Part of a small language model's weights.
Training: a variant of SOAP for these matrices, 190M tokens, 2903 steps.
Each number is 500 + 50 x the weight over its row's rms, rounded and kept within 0 to 999. Layers, rows and columns count from 0. Numbers have three digits each. The size before them is the row's rms in percent of the matrix's.

# layer 10 attention output (transposed), 128x192, rms 0.173, rows 30-63,94-127, columns 0-95
132:634543517555565467443458482448477429553485471484528445637438535469592413466596518430621472524486458531484461451533485481458518532498467468477527559369411479519553457476546449533516516552455505526568492561454526571496591546551532498478524576465494564480481472503410491545556454534498560476
124:529550527484483472493461470491510508489482557456526535503497576489490558438569438491438480569436488444429505464554475577570562409385576557486501498465560458477465495474479447507551507377503476511571540560514591493455572580531576537522489504501430516577519450489486560473495598561525529461
131:489469518470419503443399469573498486585516517508537567542501466434431503543478572426562523601534503508587524492476459423502570503415371511544614418472565518471446567556382484418522465522555475487492485591450470537459513530445480372577447489472502530487481526434513479594427463550467473479
127:506495468560434522525511517505550550552536537500462519491460503432454467521503466500567474528566454413537459555500490540501445412444465491471485491499439573469470607612586521467422493481511509448479554524471504520525509516535495499478445606447485452489438466536574476477474567553451503465
133:490568501545449400508463506505499469418521454511508426473507610405538543455523441481631407469499541514478485545447351445523523509494481555523508444452683511443506462508535523492480576479515504576516545478455462436433439480517475474577463481493532408516459503501460455467547471592535513518
121:565486477570639540486507535367457524402432553533458524492462464495566474506471541534473490562549547566450453412447479455557452486526447548509462490488519510538470449461543545477461496453427428563483454502462482556441510518509493552513513562401580525534443502521544447467469599502543570493
128:548495489507536455513449513480587500554426533522552427500507548522439485529519478556446502421599471503510484477568498440606566543455468600456501496518520516477504500573507473561521501476496511375388386540477478511471427488425471516584434480473438469495407581584499519457524474539582469480
123:520489506508414557525534569569544500485531511481461454481466535538501609452525501482528546529423484548477430502488569567462464359556609468525466641493461505463555578553454573452459445592496430495515412551432497521479441400559475487401472520463493519541417525424419549557464491419531520405
128:541427526521599497459537500500493542449509465562561482511536520578585558552571567467586505563497472496479489619479486484437534517488566432441557495504491610433563473462470518491566536473535527541499402511585436499499552523575429517482458569519549486545520437474574565568444552471478480440
131:553436440434555499532514500442517493575554545476503508564531455527580531478445511400563486565601521524466430484506467550433486321480538521575531493463462473534488546529530558467470525511558535579405505441523440453429490554474446508474582468521447438445595524589358562532551450515470424486
126:542441512555540441436471503484603582544460512475569505517546428502445469592510457578501490435479456491425463472437458624510478481506515512463494485524473531539473505417444512516487418544566583506609437517417441504585519467435494470526511550449528486544559439434466500509468568430482559574
126:577472485577558539387568555524500510520495552514470510556437507527481483494433465488536502463460418458439497490459488522475461447649467426606526535358514490514517543435477526573528466536515505542410559538515518586534527521420554469496540480537526438541586549394578453521520549461404532435
124:480504435491450465443484516454491461622445514440482482442574565494509478485525547554499494546396526520560509531487461479503518452604488478349468461547418406417518529524437499522489469516397487536482509451480447584589429476450492551520508528483421401489542438440469572519512591600427518422
125:464476462495536520450535544467472492541471479470534504476531472437534441507477496476516477558527456495481493450449516529485472520480573457522432421496545456554549517434565364460356483477540444411532485484472583538431497403512463511505401529553524538540426483569541566502473577457501471493
127:453463541508518499550549516479469591553497540491511510492602429500510487606514477451419520505462513488467478521457520577459563485558410518435542519523505469430530460521544458556455519595445554486387500490521479428554505476505608568544463522506575504423461627526518456553540505535496501456
128:481471500475496480469472488498417456626506525542438560452591506555591517506595476460479479579561526484446493541507484523517564544538452500591531526481549528460470430509522470528490521495546493507454585543421495467395478530558507465466471496515466493488513465493409476538388459526512503513
131:415522495522483543452550495426492442539507457549455566449506499461434411444457471484490498465492498449510454431577456411502531451425570477528601454517512493469512511361523523554458481545527601484552512542486444452466485540632572526480475563538455469455480563441488465512474515469552525509
131:538426531412529433526523483496596490505510517521564432513552474501444408438508472599469479529515452495417566527510636558518631451459451516507586516493529502467449485441500477488526577504478476556540457501541466634618494437618581555517452500452444433484460478455571423457445462459510462508
127:460529551455543452494536456534471474553489449451548506470511541450523521461511391371526490428526569475556580452547475600429595473476499480418513444555431461526474416513555505398493440534504470363500485473501532474547569481469499488522412532522553510477455514486541456413441502448425574416
129:469544513593525483572486532586552543475469582630472480406523538472502451519422457331627504491436519512467569459447507515535499440424496447483456504500536446537458545515476577512509597528423449534497590396430543478515518404543498470535536522540522456525554411514508520493463514509538484523
124:460509530452497561433538429519453519524463536528530542537528480492489499531493515477508409531443431476510536485529546455443491497552592420460484520538495474456404498598576502393485473481557484524505490576440467488494500500447511527467613518398503571450484464491612473555514502635615454484
131:545532489476568602451530576470559487494549472529561566520542555482513601494505543511454421489468434532471524450509491587548535500451448487556470451508540624512481475540451543620498584532498479500492473453508438537536455564516447486397479408436469528462480635428472573571589470541415549467
124:594514473524500570488499480531485498450590456470549535443433423502486643504525531501507573409629506570579537528497525531389523478557423488447498526519496488430621556486625535448521483508431521474516522611510496470525511544466524535497487496437462508507673509428676492548596464568560481512
122:628423524450446522446430485531513473472528539490447498508513489389533463400487413536532496457480536515485495570414511567422543426453453602537498550482423448476540481460509520462444530552514540394473442418506484473447454509477496437495459433529436528472573401443454509568410461522451415424
126:504473495510508503525493484458594503590370483493509451534571396470470499488436527528587448549432427431500426478471450545435590500568589475544404383472576597502538455448489480520540423500475427453508567450500573542556527467570473522624449437436459530481496549414488501513460446483415493526
122:480512522503466546517567440524480519607528485468599432548436484496556447498493515540525512450548502512482532497556477481476475501373500512454431577472648488484411520475534452457507443539492470625437437464469521444574572508431525511478470473522490505563530430494423622487490504462496523529
128:491466575552514591509493531626449488448530514480449464528549432420539504494499491462566487533501471509498570446505403512497632690515503518470434498555548503556424518442573394539449454532529471522460497567545514511525480455585469499406446458507511491547467503479529433510516538374515538609
126:446561496515454543540438459440520477340590449498485452471631501541450506520525407525455492478458486479511543527474448553531508509463567414517555456514525478489501460536521456464401498599457507591509467476560502464411553574463531462520548443406560466482494562393532530467461510501453456491
124:527505570585508493469508486461492420680513442410471452475529497571458509510545586432537518444546503441552523523492499511462424450427425489509485495453512511531445538533461529496435631553468528446427430495420518531522492504529489520522561529471444516555378513505553379547560499504469541552
136:550450481424440553555498448505603517510479425495552515494503505516538474502517528592585496484509441546491569440452424431403410481501519542480574489470561460428522394456443457549588512489535487425533558500533515562411571510471557569461589472511561519474523501535582460565413473520500456562
125:454522492432496466489517464631414483500504525456471500644522397583538502483468532514565514561509474508495481459469518496504400483440538473457541353522421491513512566573479476514549505516428543588512485518606594561506553509450541510522410507437505528433513457468420495476559524449473501513
129:452473492432560486637539537572402467591529451487448526457359490496528502513501590552471481441405459459397528547461439531600584506458413519444467407361535430505513440499499482414508571492496498579524452586448470607497446547530473511459430561450563575471500523488531492477513562432543518445
127:521418482500524593534453466493435567468466459518505461458591422412533456508583523524563474456510473504525476478489546500557484522534515623529507514425389544511518529530539453468557463335479483491460490496497519452477442535435586516474492479534486531482501568364451477438502429417474459613
132:525463491579515486546445436374395424476491476499448486499473504538435461543475583434484451477514514427492526590433512635468488477497450459526592565508550532495453579529552556515423459588470565497500493523549575467459457537492464529525485452547521535481473481474484584460503522537537472560
053:493524534525449488597464493521662527545494537580474549516573511540470531512372516447490479536486475427441429553417497392487438508475504537523501492497585583482471484425602593524505486439469432397524538580539544479455417441421515523471565479588492546483560572524578459425483486519494500475
061:489497480491556455462532454504463455503512480517404477483447422476462380540473576511476547479487588564429503539400477449465464531630484507476558552550494504503535516471578497539456459436584514519380482470501444486556545489459409553492518553487479455480442452456499514496547476521558549434
057:549486551452458605555541553462507517512503491578488464462500444506564585479472384497446535446504528510524456450428432560560468465579482496449469556513419465406564437458473557508456467530498631446487540415531485486473437450524437549537498503550414496491495451564419594454430453513508486494
057:400563514545548507472535465425454474513444515514543530419451398585551545478502453495531598483445545408378497476432424576614508537467452534504491431472501445535457499384494510556527431513468467526455472520465515486501626531461528451476525517469511495565487530482463488538450542521495484558
062:516532504501563464486519536515500418505563487450501562551454470470454426487443529489383555521517403407552533519553608470592466505511482433557577580572510467522482452492526400515557478483487522484426440433536557575488452497492508428496522483568500531367511445457526548516543536449470450490
062:448483531504560474439519455491519498465530517494564547506473540517421451426376481402545488544500525527539472526393519471521491513530541435476515515517563488496556591490509549500508525528546537473488548591537530445543535457600495454527462407453452393522491459582373430465604412491526440496
063:475519538579435484468556562494533526489564494504523563567549586449502428465472426504505484513490509548432496524545586503424476522526470503517496525446463485536586481527487510478496533563489452536539523546396654557418534515629533472456512544546525461506614575470516527480498661450486618517
067:505475486488475452571466627434531520516502452439502535580570499515440384482489496500526556475617463573471471469484574404478520520519450513476614433503526525461515508512425498522677485414538446435432475513585566522531400557394466586546578436470513513543518475578540468472531501543493399567
062:510481521523466479566498470475598512471406560533523572513479534463451540445408440451573455525543583419450565482468578532607390490488495529545534588413398446466539499438498394410469522458520461525547541503421469495508535454499493522478524426518507499557577560503472507433513407499430605532
056:500570522609532410415484509506470511488498604458451557423544549424429496580546460572505579525476536492572556508406522452490500533604481447433534538485548548581445476515512467553501475501493452456490447521467532496480512529458490552529502533581450434456504562554534472524348528440513469528
059:465506495544480590466420487561393468462466509539504502511461457550576531421464479486524458495542549476537534493510504508538400558475464476507511473497645599508464523484592562492404492482554394548486530490506525583435476452510542612499571561547525392531497554573484561526525440527502459409
060:478497513484469483493485510552500508556549431490554519528497570568498467577530525460400612443467484514419492546555524520413571577493446564401481469596513503493436444537450463402526416524507463500555556401502537442457487422548451560496485469517429437579480484520447529492350437533431416541
062:511490503472472540449512582569520514500526502603476526538437491512477504483496417422523524385506536463414457479452497435519487445475525501488456454443432456577474428456593460380443416484634546529586509493550549485471549466472463508507534476532543651553465564408566462443492440575557581488
063:455485650488550540545525400505588478465490495537516582504464527419549556576444529563448538496452484504484493529567566486579549570544549562494468536515455472461429475546444511489487524466493552421445490504401403397563478560496434428490494528453479511478489472458463501516519388437470512567
066:510506536495439452489445548529565452497523511473510516517499493509449515448498462480464547468445552439497410438596460433541504555465464534520564432459530534508432455445543520470586456505482396518503471541604525518417449505560465462494536516502429450453532605481547583463468561498523483476
065:448585561446483538517531462497553483516516507520536552473545504391528546466508475485385509381414437428472526497590588535541421465515539497459431506466519511375521568670546476499540495538450583507556532461502580587504494524487591538425516575477584534546492544563537414441480560514407431612
061:601521481535447486604544556571490461512623587526565567480475528526463566476516487473445467525519468504490559498488486634567437552537449421478476486531492489485440516540439557416593589490409574513451473405516537577473467494445495506499479499563465475470551534526500603455446545462510392482
058:434503473494476493473502499472458460448507503462497503460553481585480552529565486494509571505529613577505502514458409487582442538509525475450475473487564434496528492576435553518560436533466497486562506529472504453469557492400504620492472337444539578447521520503477460456554518562552473541
063:486478511475528524437524527521537469447501507518503456519479530453459495487469510442514542522490566496355409442513491431534499491547499483490536571469513497482565515468402514647573523511487529393493494561559531435518444485552592408555603472479502516460508486588443526470537488539547456529
056:555464431450481512485522482479549538527444465491435494581574488553420427411564502584435519552464448517550489554514480476403540551571479524549438588413473509469481467594506488460452414446572451583503539511501418496479530504460563581463482550553487575591523476449456436425534507613428573469
066:517472402586490459500544565533471505514460493449463417453483472552575466445526596559460446508536573503453534409513468472518493530531483427474552473452457512378544499410536507486460506543472404510485508549567511488542502544427491462486447501560433618498450537495557594404484541554464488583
064:461456404454434402575446504420606478601398475447424390446499459389562479472458464547493482466642617433504503425443463501562515528534554506445458575482438460404551519536497400431534533489462453467462561586459545507482495476507551480557447553506468576564563430589432449467502586439527493562
058:495503603545564457452429466486462479507567518522558518517512505430556452558412518498520462512492538508563456589522376530452489495521569545475469474459497505524444562386377567483397463509423503515470559450477530453487528566489505436548491532496533584454482538507411472427457482435508478530
061:444552545492488526537488514466551520468473511479519441502516465535478565440464490495531495458559551513477448462543506489532480491562530485543459431581482496507469431517462574448545488571482502566533457494436485406546512519558435551539543570460544492455472548511630593460566534486504559554
061:435470556506522548478531489466529448461588489465542563409485513429534557513500500466466457508564466549597490514527548577520492498509482430523555637498382507518528522572436530473548570493478583540436500492523471462534473457404472472523445531442444560513573481502487509537565494411509333469
059:499475536493514503506520521497621451512519509516484579435531483520528518550425589421520511497451494592418419533446491561476458527554590442517434494517499460425531566412450468513503463457591508458572519534516395445449472588536498473541389540439530574484569490481507455468496489550520507506
059:527512522512449563565551539433530545515439546473442533525569515492502499553438551513443445424572520488446521611505575440541512468472425474473540524471430510433513463459409472420468610488440473501526498507433502508478542426450459598536571425470431500508558499409416522443563576548464561455
065:544426491451531525466551575597521549532439514507520480535581499452530516495454471503539479545543580577406488420529539453461390476456467652485477546410600398551462492481503481409471465417520534404579474451505488545469509475545525598477484450489568524448494385468429477501507407536536540494
061:518508494521466477541479532570467530417476569527523549506465495485457476494551500506443521575442456565525504578461474500484527619468548486562448552604546467574496545477519399387492393471515607599462500440588472428487607421552565476531488482494493503509567526530542536443440477546546473481
062:514468536523490577556546644516408525568484496482569512461474454503581468512612457483499526537462476456468483453547587573556472520441574428520424473544544625552509454530529548523565520463477489428466490490499531538550470389458511364569497510391521536442461424517448475459479544505606527434
067:417480510513411576428551480451399540532531445416458478469490511521487553463467531480448484498499473539573553469485439495525515481518406454476501556527531568476546456468547572471590524425596460512432485599424391461536488500498470442489453460457427449515404483440491494494473585492537532576
059:562499439523466507441473489500509531517508509527495469506437459558506477463572444482535538520484506459652505521532512486476468650515470519566394571506460504508566468492552477512483490595441453494556562485442424459457506502401518413422470495546518480455513468535479479544359499488418460472
064:470497477505538482541449534489501540487553468555538558479510446639499499475408556401523497448486513491434554560417452507472476490438494474441452459471456520545479576510447558441398464532613498483481540541483445536520502452524394539450466400473505498470495452471397475510553510475457457415
056:521553512534534543444478523517631497497474569505514560466421522478465456571534411420515448568463521492542396395536541442512467442434471480409409487520382509452522503544483433528544511343626558551457531527494519583470453524526518536498478570525461460487521544474522518516503433484423493510
# layer 10 attention value, 64x192, rms 0.214, rows 31-63, columns 0-95
099:465511502514413498477563502516508563481502522436414464479538545582502578529548469495476494504507361484528574401468472493539549521534500432535419478502500503516536518490451473416520441470503493355486485458476544428466614489582508537545430513531532537545466551560571566574483536506542512570
103:468446474511441543467418533415487546545472560452574469465512515469499522511546507504574477514513486468399500486504481524517457513525508458487605464530490452478375571602485481504625503480511526497541509568520481474493534506475525322561533499498528457466513554472499553526570411575442528556
101:485489442575486477432453473470490416466463474545534518585533528453459506493497508439516518500520516465485470466604496458464436445446479500562532568501534561592562627581427459473532396498486482394542513464412503465410442544578489505494500376496541424424481457420379492444577520483485509518
104:479487553575495482501599463507552531504518550531554382455535459451539486450489456564518503481456551512537440496522467455510473509478410559376459499454546414482428569466519548509601549494534500562445560441441537359558450443446606542495572396455421497498537521502465539541523450540561475569
095:505495515464477545560515558450479481519558488547423516488594425500502500540514448528473470567531530496530427439489495506530651508548501508403483560513539554453592492388590645515463479461571480522544579511551514521456484482493514451540445491519618528434503510469583479595488480484514540487
103:447528490495508554506497523515517534549453545603534572560523499484542495560480529559492584533494633472526408450498476445561523487481514517515515451468543541583336481513595575618505602460508504387476535462419466474512493496479429533471475539593425522493468401535545543420499503536578430480
098:424431531527408477479517447599413472533426455479594528481447525440498605441521455525471476488515546575452516484436479545478435510579581467581438523490389524581489453528487418556410533553502459546556449558477548488558568565401460525476527515554585464500568455478442487528521501561475508452
106:435545507532445480450548522554528484472568517457531452531591512521571485520559488537575500450558502511504476498564450416432516590585536474481480547492394517498593616441532536548476451572493499534495459441577452532556483478505495480553478518430456479461497424517430529437450493562440411470
102:582487522469582516477473496565524503574565398517456483510533499548512479442545532331475577522526479441487525494609510471534515450462534515515513581497404544524517600463440510509484467504427491535595551432514500472585576478513491397483464516490464483426490542393520530496535582553500624501
100:485394605432459466622615585509515564473475418481479489527451522471410374482438534497477530412495484455483516519574544514488520351537505522527533551487524504581536525534566467460507481485561516651461478533475514426534420576481500360527441457534409506483505430516482466486495506568535468429
099:518448520447533508545466487429595556500540512439524499487488512471469407463491512535533473469478534456474539430470452462462520535471483448554504506503501466522533410553571488545480557487463489500506499545565559587444409550549563527416574463603504507398496482460444535480493526608493605484
098:535465467453541466559558534489481458465525510471530437461609564531475493564396460498486475578501526456487591633479535523526541495602480546469422544550561499426528540557465545518517377428430566480493556564593548453430533463480569446458597581543499431415510417502565587526433548509454515497
100:541500528414508413469496557472420522494475547587497487517498503443578418484593486485523537520527414468469424514547415527445468475425493454469532482445462490533541489505477530552469565590504394523562462476541509462543465500576424555491456534471517497490382525481610490489548596448532457495
096:473454562481645566501495504422481570486447503598609442491449536470494490507419459470583467495499459458466550489498465522416513453599511522460486506597469554471551454534437556505444414545513508474478482362509503563431545492546471483547489492488441433485507481505466538470508635568529488456
105:471434470516478488481374523469498458534523523632508545480491475544532518443476545521556499462549491554577525397523460512472518448534500520567466512536506587436400454433481538493518527476523452523374447608436454555563593488470501499506515305433477486444511478478592490572484478509532604425
097:510571534514546565437405391514517500572458456485506451445531480433465501440529525451530606568471504504445429494457532488553571562565572491550574431457518465491444400531523501514491470436523503451545651579464461518517523534605425472444511514409469571479514555474486481481468533505489508516
101:543558605439534464427512491459561496585460588489549454497506497525494543505508524524478548514530559402485459491506547588490505479483525547499560533516451505466485473484611519455485415404472554496476544582541515533614494468457430470515500562523467437583529423499451444439459488466470463538
099:513471461537430448594503457476447432393470507457501520536495513485540458497616475417606538457517477467569494523568510579403456522517418506448531505647504559494407378470529527425447473541501457482525538518505492522481417583488490640420464548500531519460454526482584464560430482473472483553
100:511500505577544535531506382447561466415540502554545548464486537529404497487462422418419473519547475461506544470458506537507522528505445483436549458517525448490513478486499375551481488480488506438527526484533575557497443450532410465411460449464444523562440452511502556562493537464490424520
098:485358586495448595465430421514451521574584482543431506581523472522476413531549490446568538526497482465390463572509493464587490470588539513543475553506508457477428522490413492500595501593492494465504463492528482491584486493544448450485555524482440429476447498515568440482476522475492502452
105:498494641512522483487529431546487568462511527493466437511516531509424458557513563588459428495420484494447527534482546529427483550566517447477479423501527520443543509452573527528509481508434467464474439507487533452544487580525454529507575449494439547349437577452434494497546526478478492439
098:570524440552569600454480494465505496560458614511488542484580432530509444487424366501458507468501463414489553442534525466499489520517451451502521547538548523504515509554521436459510608555549456456531459526489454542538551601474524484616504431420453569489524558486616503526512486461474501468
092:490495506526410597364438518473559473507485447441487420516561608515558553535557493443440473485508466556489572510581489496432444486493438510428498485446449535438505516496522504480473501570422503473466592544616569532456528681403493452497475545526483443510486446515518496526509494472484509429
098:486502528500471559522542564593556539533431492491548482537475499445476467524471460544515613462444442444506503607577472540494498490572565532513555438512506573465500499492525543428442493461536566491552495451521497564549485468579476489446435466467515491448364469589609603504584534524446495527
096:503528428479581569528490501474490459537499442539526451569496535487590482529486447520481534565466447537459480548515484442566511478498498599411505556432480482456432433517534520513487434484540454449559402514511467525471431480455512508525364439605459587476456539520487529439547505433505515604
096:502517487475360476443462557504522531437495513524480502570327507369513478420422496449537463553521456544500479517486472518490664602468432617444561493526493579597479463551624517532519458511534469548453483532418454515492539496464488444475476515517488541533440460481525440416544380473548472502
099:482494530483489450506469472464525544457546533427489445512463393493467489459491530586444596508438487541433522535487465477501490502563478517433475537441488555506534471443578453461476442569447486481478490521539497528558420513473438499537463474458526480537548552484557483559539519552505408479
097:532470519496543519573533537446468582506554504465487486485474456506460498529591419446576488494487531437493513512485431484456545468492357432559506446513505480378438462525573582418425557483553391483580578492446444548482540503546517544528554523480511472506538482443499498548531519507457547534
106:417509446444424465498427532483527416517440578415468460511424520512511455528490520486553508582483455473607491596499429483526562527459453507537502515526467463517499591491443477466436549409558478501463542530541562531410458483477473508476468505503504454510438606596540490557485487472488570558
100:561501492462491479499518523598525477439560568501472468513422527550483518475584598467536512583560511562394542520505517568545420525552492502510429394533483428412515457561435518456489416517416559587533544467478454592500496491502498420468452579520568610542540496456486486515536526491545444435
101:497544473551463506500440462598418510337536483570399495463474583473519400531490484516551439461421535445526541507512478551594529546462559531510380517472534413544464589490524487493577527498532594508519495591527505421470550543497462528509523446540593518568638518549524486479543515468543468507
101:568478573475483539446563453502496432474488467513459420542597528408537481486525530473593416470482474397487504514355480527497530519531543514388507532532469583527550466567502447484558580432575502545536422479497504585509573508395532508516470474537557499560507559452503516514588386528512514533
102:507447399533459527495506469452451538486504445513466577507479441490449528512503567468486490471516511455515494445412540608527482479678470558499659458494450464450472490560497440508456493632370420536493486491534537471496530458567511521476451451469496445524580567546571537509471448544457440426
# layer 10 MLP gate, 384x192, rms 0.131, rows 0-14, columns 0-95
115:414545509527479464480432559453516378495541400514495540571484512557504499485519544409500483470540585566559470406476531360551539478481456577556447516512524447567482432419487455463519470538475568559483496534546420489440465466540467444519524510531469554493578529547559460408540525459485571507
102:518488459534533491542489546514456477483484432536509505619503539480424457482478544526520556514491515391599513599504436640468540580445412493562496397459496595353480531475477484446492526483577495534467508517472579550504533531482455380499497457517464488483501494566534526543469588518494392562
095:458528450371541529552472487418585572501535542474492479482524350420447565547564478589552474403532438411441476541544530546474532481565506514587519530574461517507518517444471501516584564452435456495406472550479518522570403570538480555485491459534452450483524540468415545582448512558546466498
098:500570470408475505519489432496473482575529463562432522523540434485567550566454502508644484497473448532486471508473463408489559415511578504520503518470437539477433615555474504492549516527465527473486501493430512528617522622428671580476519472511425476512492591547514474530451545505451434572
094:511486504509466513493484483529506554532599465509498475479527512518487469457627475527541501515561495435577533464602533472523457582450566510584476545457579427551479450435480573524476438565501491476502538503553559496521507520538503490451502439387421464561534565557359400449471446595470524509
087:537483446430498513408549523552479510506478459540463505493571441525439526543449540503535498513564509490583512480482476577435577465521536479501522495509557455509594546529452522569531457572529602528422498472494362522616467476543406616537451493443489457434507402572462498558524574548499517479
094:471489460521544531478481486519486569511570557523458525575480452527537416552469515531532564457532544480567501433503528467384567561510500449500424475456581477473553402562506443492515454490510512394387495444468555494517568452555569492530539556491569527595394551522434452507402459441447547414
103:460443508558476498480507428458615521541517544520527525524481422591493446518480497556541499471429480486561559462452613494514536480528501576486491483499543432503460441464518536495524488563435495525415488493578504393465542586452471508506527458422506564508505535448548495584440435488517495465
084:494457572531551504464546486560549448521471450499547407497565433467571512507528442583455450607439510445568526520541607494504518570426519571487529462478496571564488495560451536620455455615544467453531608444519430509543461541439437480517514510422506504584486423604561613486489505449409497471
103:459475466458487497528570439518551471442407494559500466537456440493493495472449560456590485438474497544531513527576592524528460543490451472471508598532564417642530426493360442488501584470382532584524454488543501443486545543512488390535502507576514561476567567466470533591410503504622403456
098:577440470504519541479520496551541422590564489454550535495456503568430554426509439533484525535519427429460463454521497440520393553430533488559356460500440602510598466513608549449584543455532538499539544519528439507516501511449484536508520503563509531483538425503547511552466550538532441534
100:556585564520492457467508440464494546518481530565597457442568532467508467555444505516468484487456454559560491522489485428540460524540600609534536553548557468430489549484460436514536520485573501577575581474520542502608527501475462417359494537439499464517539541485461542534407549551516496566
095:605535501514491511494623450443443583485559452464559519558579496425444490475492471508511379435537485498511511556531490535435568477568449521557617552498525541478511477535585577511635489479436509509410466491557384517538504449424481507502538493520439527495555475489472482434469466553467526532
093:495468447480502494437516497496503340536496498556472422411565528374487544546506526600500577513519569534389499502538508316506504513579514556490560459444476468529513430444524554513438540561485496443555491436474457408579468527511461526465505506564516559557476530538483565528443474555458504532
106:513475462452497555459389536511539550568564528551466469522408553466561458555553440508497458488586440489558483531397516431404411485443448527423448511494407439502549443505474507414494406548544474415465499545611493434472536504568425460559465554499498450501604429465503389564492449469456522490
# layer 10 MLP up, 384x192, rms 0.134, rows 0-14, columns 0-95
117:524521485521431495461520446544502537541503521573502506502355398559477476483562475472534428483417533495536485484584537491517437551525492493457486518495606484459489458444574471584500393496618496625561499528461543613555453535448480445454515537434464593534470504401611454484455424440462373494
104:523450551541514486491429475600484547543440506487418510521525484476554457417484488523598549542498642549542501459522449596474488542431505533474482474443502525478476532461542535520436529537582569563501514402347528578475512494483513472529502634537487524487565499457559486510503482561478488575
096:491550481447473443581476538576572505510478444541519515621455461453463598551516503625629478491489421549554553416517520500476560478558431491548413547480493597552454468481490473485464489439499621551502489606489474443449420467488539564487480486453510506504503443517436484504442535482517544512
108:601453496442450523553508452566474472513514412589519512553539532440512510526475501461610415541440551513479478427471548540516522390505482483450547423421540474527435482492497556441513458371429446579536643469590495516546433530483453509506481510571515563480476534471538441479432454474447475487
096:440457415512567567464466497496416514448498494498498533484469473446549438580483504519528631405508591526449483559476479460479492464557471440491474481497513518515518569557554509544531569450471457423509535416526423519428503599477575591434469539571462534478462606504551593467514517488529517446
090:513419468490551554471484547559552540508474490542392517507405454539427543422464502554490505594541522549509428538433399505459538486473569514411553502448536517506442488464504505490513302515420537565419591528523401489521511493585467487595492542497528393472473471437507519505484448551485446465
101:490573467446436553455497477484458450610497453461562587399533466433480491483507492514486426531522415524562510523438559522565527499514546550554463509466531525551554532430519545520558513519468481551621451466513523445444519473491506492460464477455463494618511576506542546475660617546525423558
103:523477534513439490540465565439452608511490506437501471532518477533552536467514462566525421461506537523668523471434477448494475539476497515577455485473501608557473494534505515458516469517495440510510396593368532546518540515526537464457463463403506513496466495528433432416429449469526583521
099:498458451427494497464586533490408430542414539485501518647459529552443543470553432451483511537549525461483498544590426504486514519545576427598534565514466561600486457481440531530533577504378488508486547551451566492547438459479568446516412557468482458445476591541468529511595503469588476482
099:579459537485617512523552577461498492480507501491516502529457504573543545605665538425513504411523536462400506491422567515499433449475573508496444609567509512430500511518544496461513531446480451505537541495562503515568452485472503431524496472540604361493389480521481631537476523553438565443
097:439543406457549497593479493466457393505423453475467537419505577461531491477555417496511445505491559578420472451585467485529486548546548506563491464459483437464591452397525455461464506535531377558536396490474514510454439523489486446554497393681582468471458573559544609439518403525528470428
100:537452358498506463455364476503461496448530499538527499543583460505496510500405528507477590463460508483480538592574404541520470507459577554518500529542571464551642470481560519562474487495524562460482515580546408494519483628428542560447579536434513596507453419561500518527494405504507472545
093:533480507470452449537560509527574597443608479497442478537423477524521354400491520522514633532423492518482609500519525521479507472516480515545505511452455529538536451510471438506508510502449414518413503502518513464478524485575408461468468494433549465564460524456605496407439478580557523447
093:558516527477533542498423532458489517423500476495496516537432463524509531589500469512573445532525494420506420481528481474482601498473552456484448449520601569556507467486480443601543467459440520625407406497436506516529462485451479465500455410473508525491564497474483468460488530581512622492
099:438484479425456574497483443460476430577551512517453521580481480505557450500413485497461520525512481467554504480561554525556511457524441467498525485490483496501548395579466496662545413520488509497593411489612504564501516516515451479523492599552478532531430530540464427406490490473521572443
# layer 10 MLP down (transposed), 384x192, rms 0.141, rows 0-13, columns 0-95
104:405450528422431511513509511514501529514501448560532473494535539418462430472494506588584470407517464572649478421471477550547527508502456517469535568598534486563539549572524559512517495479482606447438553501550572563552512537477481498454491538489529515541514545558524629524448556597399545493
097:505521481437492563423463570529461498526354523541531512497599553513562517544440547550521576495524476486628450516526499520541604451464432564503474525449465565342528492522457418534549520490568501577498449583545649488404441493459538415530490457462537503515433457533465540461567530461575436532
097:518484514445545458474574515489542467426500619583530594506449433542601492508509551519491464501541514530460527578548558510511504509582573475448470509460595478538479501524575461475418538551534379439503503484489489401453426468527542454497394600417584506499526519456501544429465517590466482519
105:460510523524475424498521575520461477465488491545559452544544444533508455491488448415502445542537585524518561465431552517587497528523490443504480507473490513620541472486495538525503477535454471498431577505526464477448553424441410526639519509464495525484499519462458508552525562579503508503
090:501384523426500520445566527506446478437429533448537495516513559454530502628564513416502562548539502510415497426477465526580548429446478544591469523393484595571415442457493536519455474544513518492438465542510531483434482566542480487482440532507514467493492486505541467497486470397472452533
089:428410481580536513528488496455496521531473571571498525540455563578618463531487549524486533611452551483337505545500579356494479482422535512475468496506501481466451535542454469498525600511467418536532571488545542503475504448548520503428585455490555503435522498517532532478582437498458456527
100:541435559533437449527457425566434506500491440600512492393507556412472509557651487444472541433496533468494483568440458606520525490465548485499403564464542560536499495508547544496488519381472459552506458572500432378502504502561518404512504484505431520553434444459401527493507439430561433460
092:456570519473508468455506570421521524577543509501481519539599419542510475517491431546527538502490530487658524516431615434439549506590445524458518489527485501476492435537568424425539543455487583527498568347514510336474509625497517513551516490543509532445527479459488490568470500543521445364
090:450452489455515525528467348536567523491488458562485517484416484396537510535425575426480486422554475554578492420538544436507486427484441545466531577561470521502495541533496497441625531445568488411507442478570439481492517530566412600539519561533537493519500525440490547523518520489435461450
099:480547541477538513453425388449529511530435573418408500430492470501474519494559454462478530552556478455431513520460480492465524471511503542436417480577563598452495425563497471520460489406460440474532619610504455492491333509495549531558583520470530544515435420637537558521484507456433520496
099:477500419523463472458446421532455500504368510564497523537456545490519489486550480566433475395517508505432532456421510475555539500516445472518519505530438474484566485496445494533589533460607444527411429473567414492503600416471454525512466468504542505516590425448479556515468494509477516531
098:402423533407476485516523426492455485492511563501443463566573501500441518525544451565480601524543494445564465523511502448513553510564476592541515546501426455537473461496609489461442519455429510413431527511433434502380508439489509497555498479524493553420369527483397536455514456452489500450
097:501484445482488536507524572549539559649462508523461502525418424464591490545453457547429536550522510537456422519475627527549451579476567406473545452529492505497502449488558585569494514540529463497541586466506603517486465575500610483443388470499515522508477487556482490472510433556445545415
097:478472466522486529502474494467464473566535514495494467503530461466480407409446570485531552428467454565570573496499602462505486536550580550484599527479433514503492572604458485508446475493502527379538522448524413495460473509522522514481505475528358513515548527547507578475488481556502492518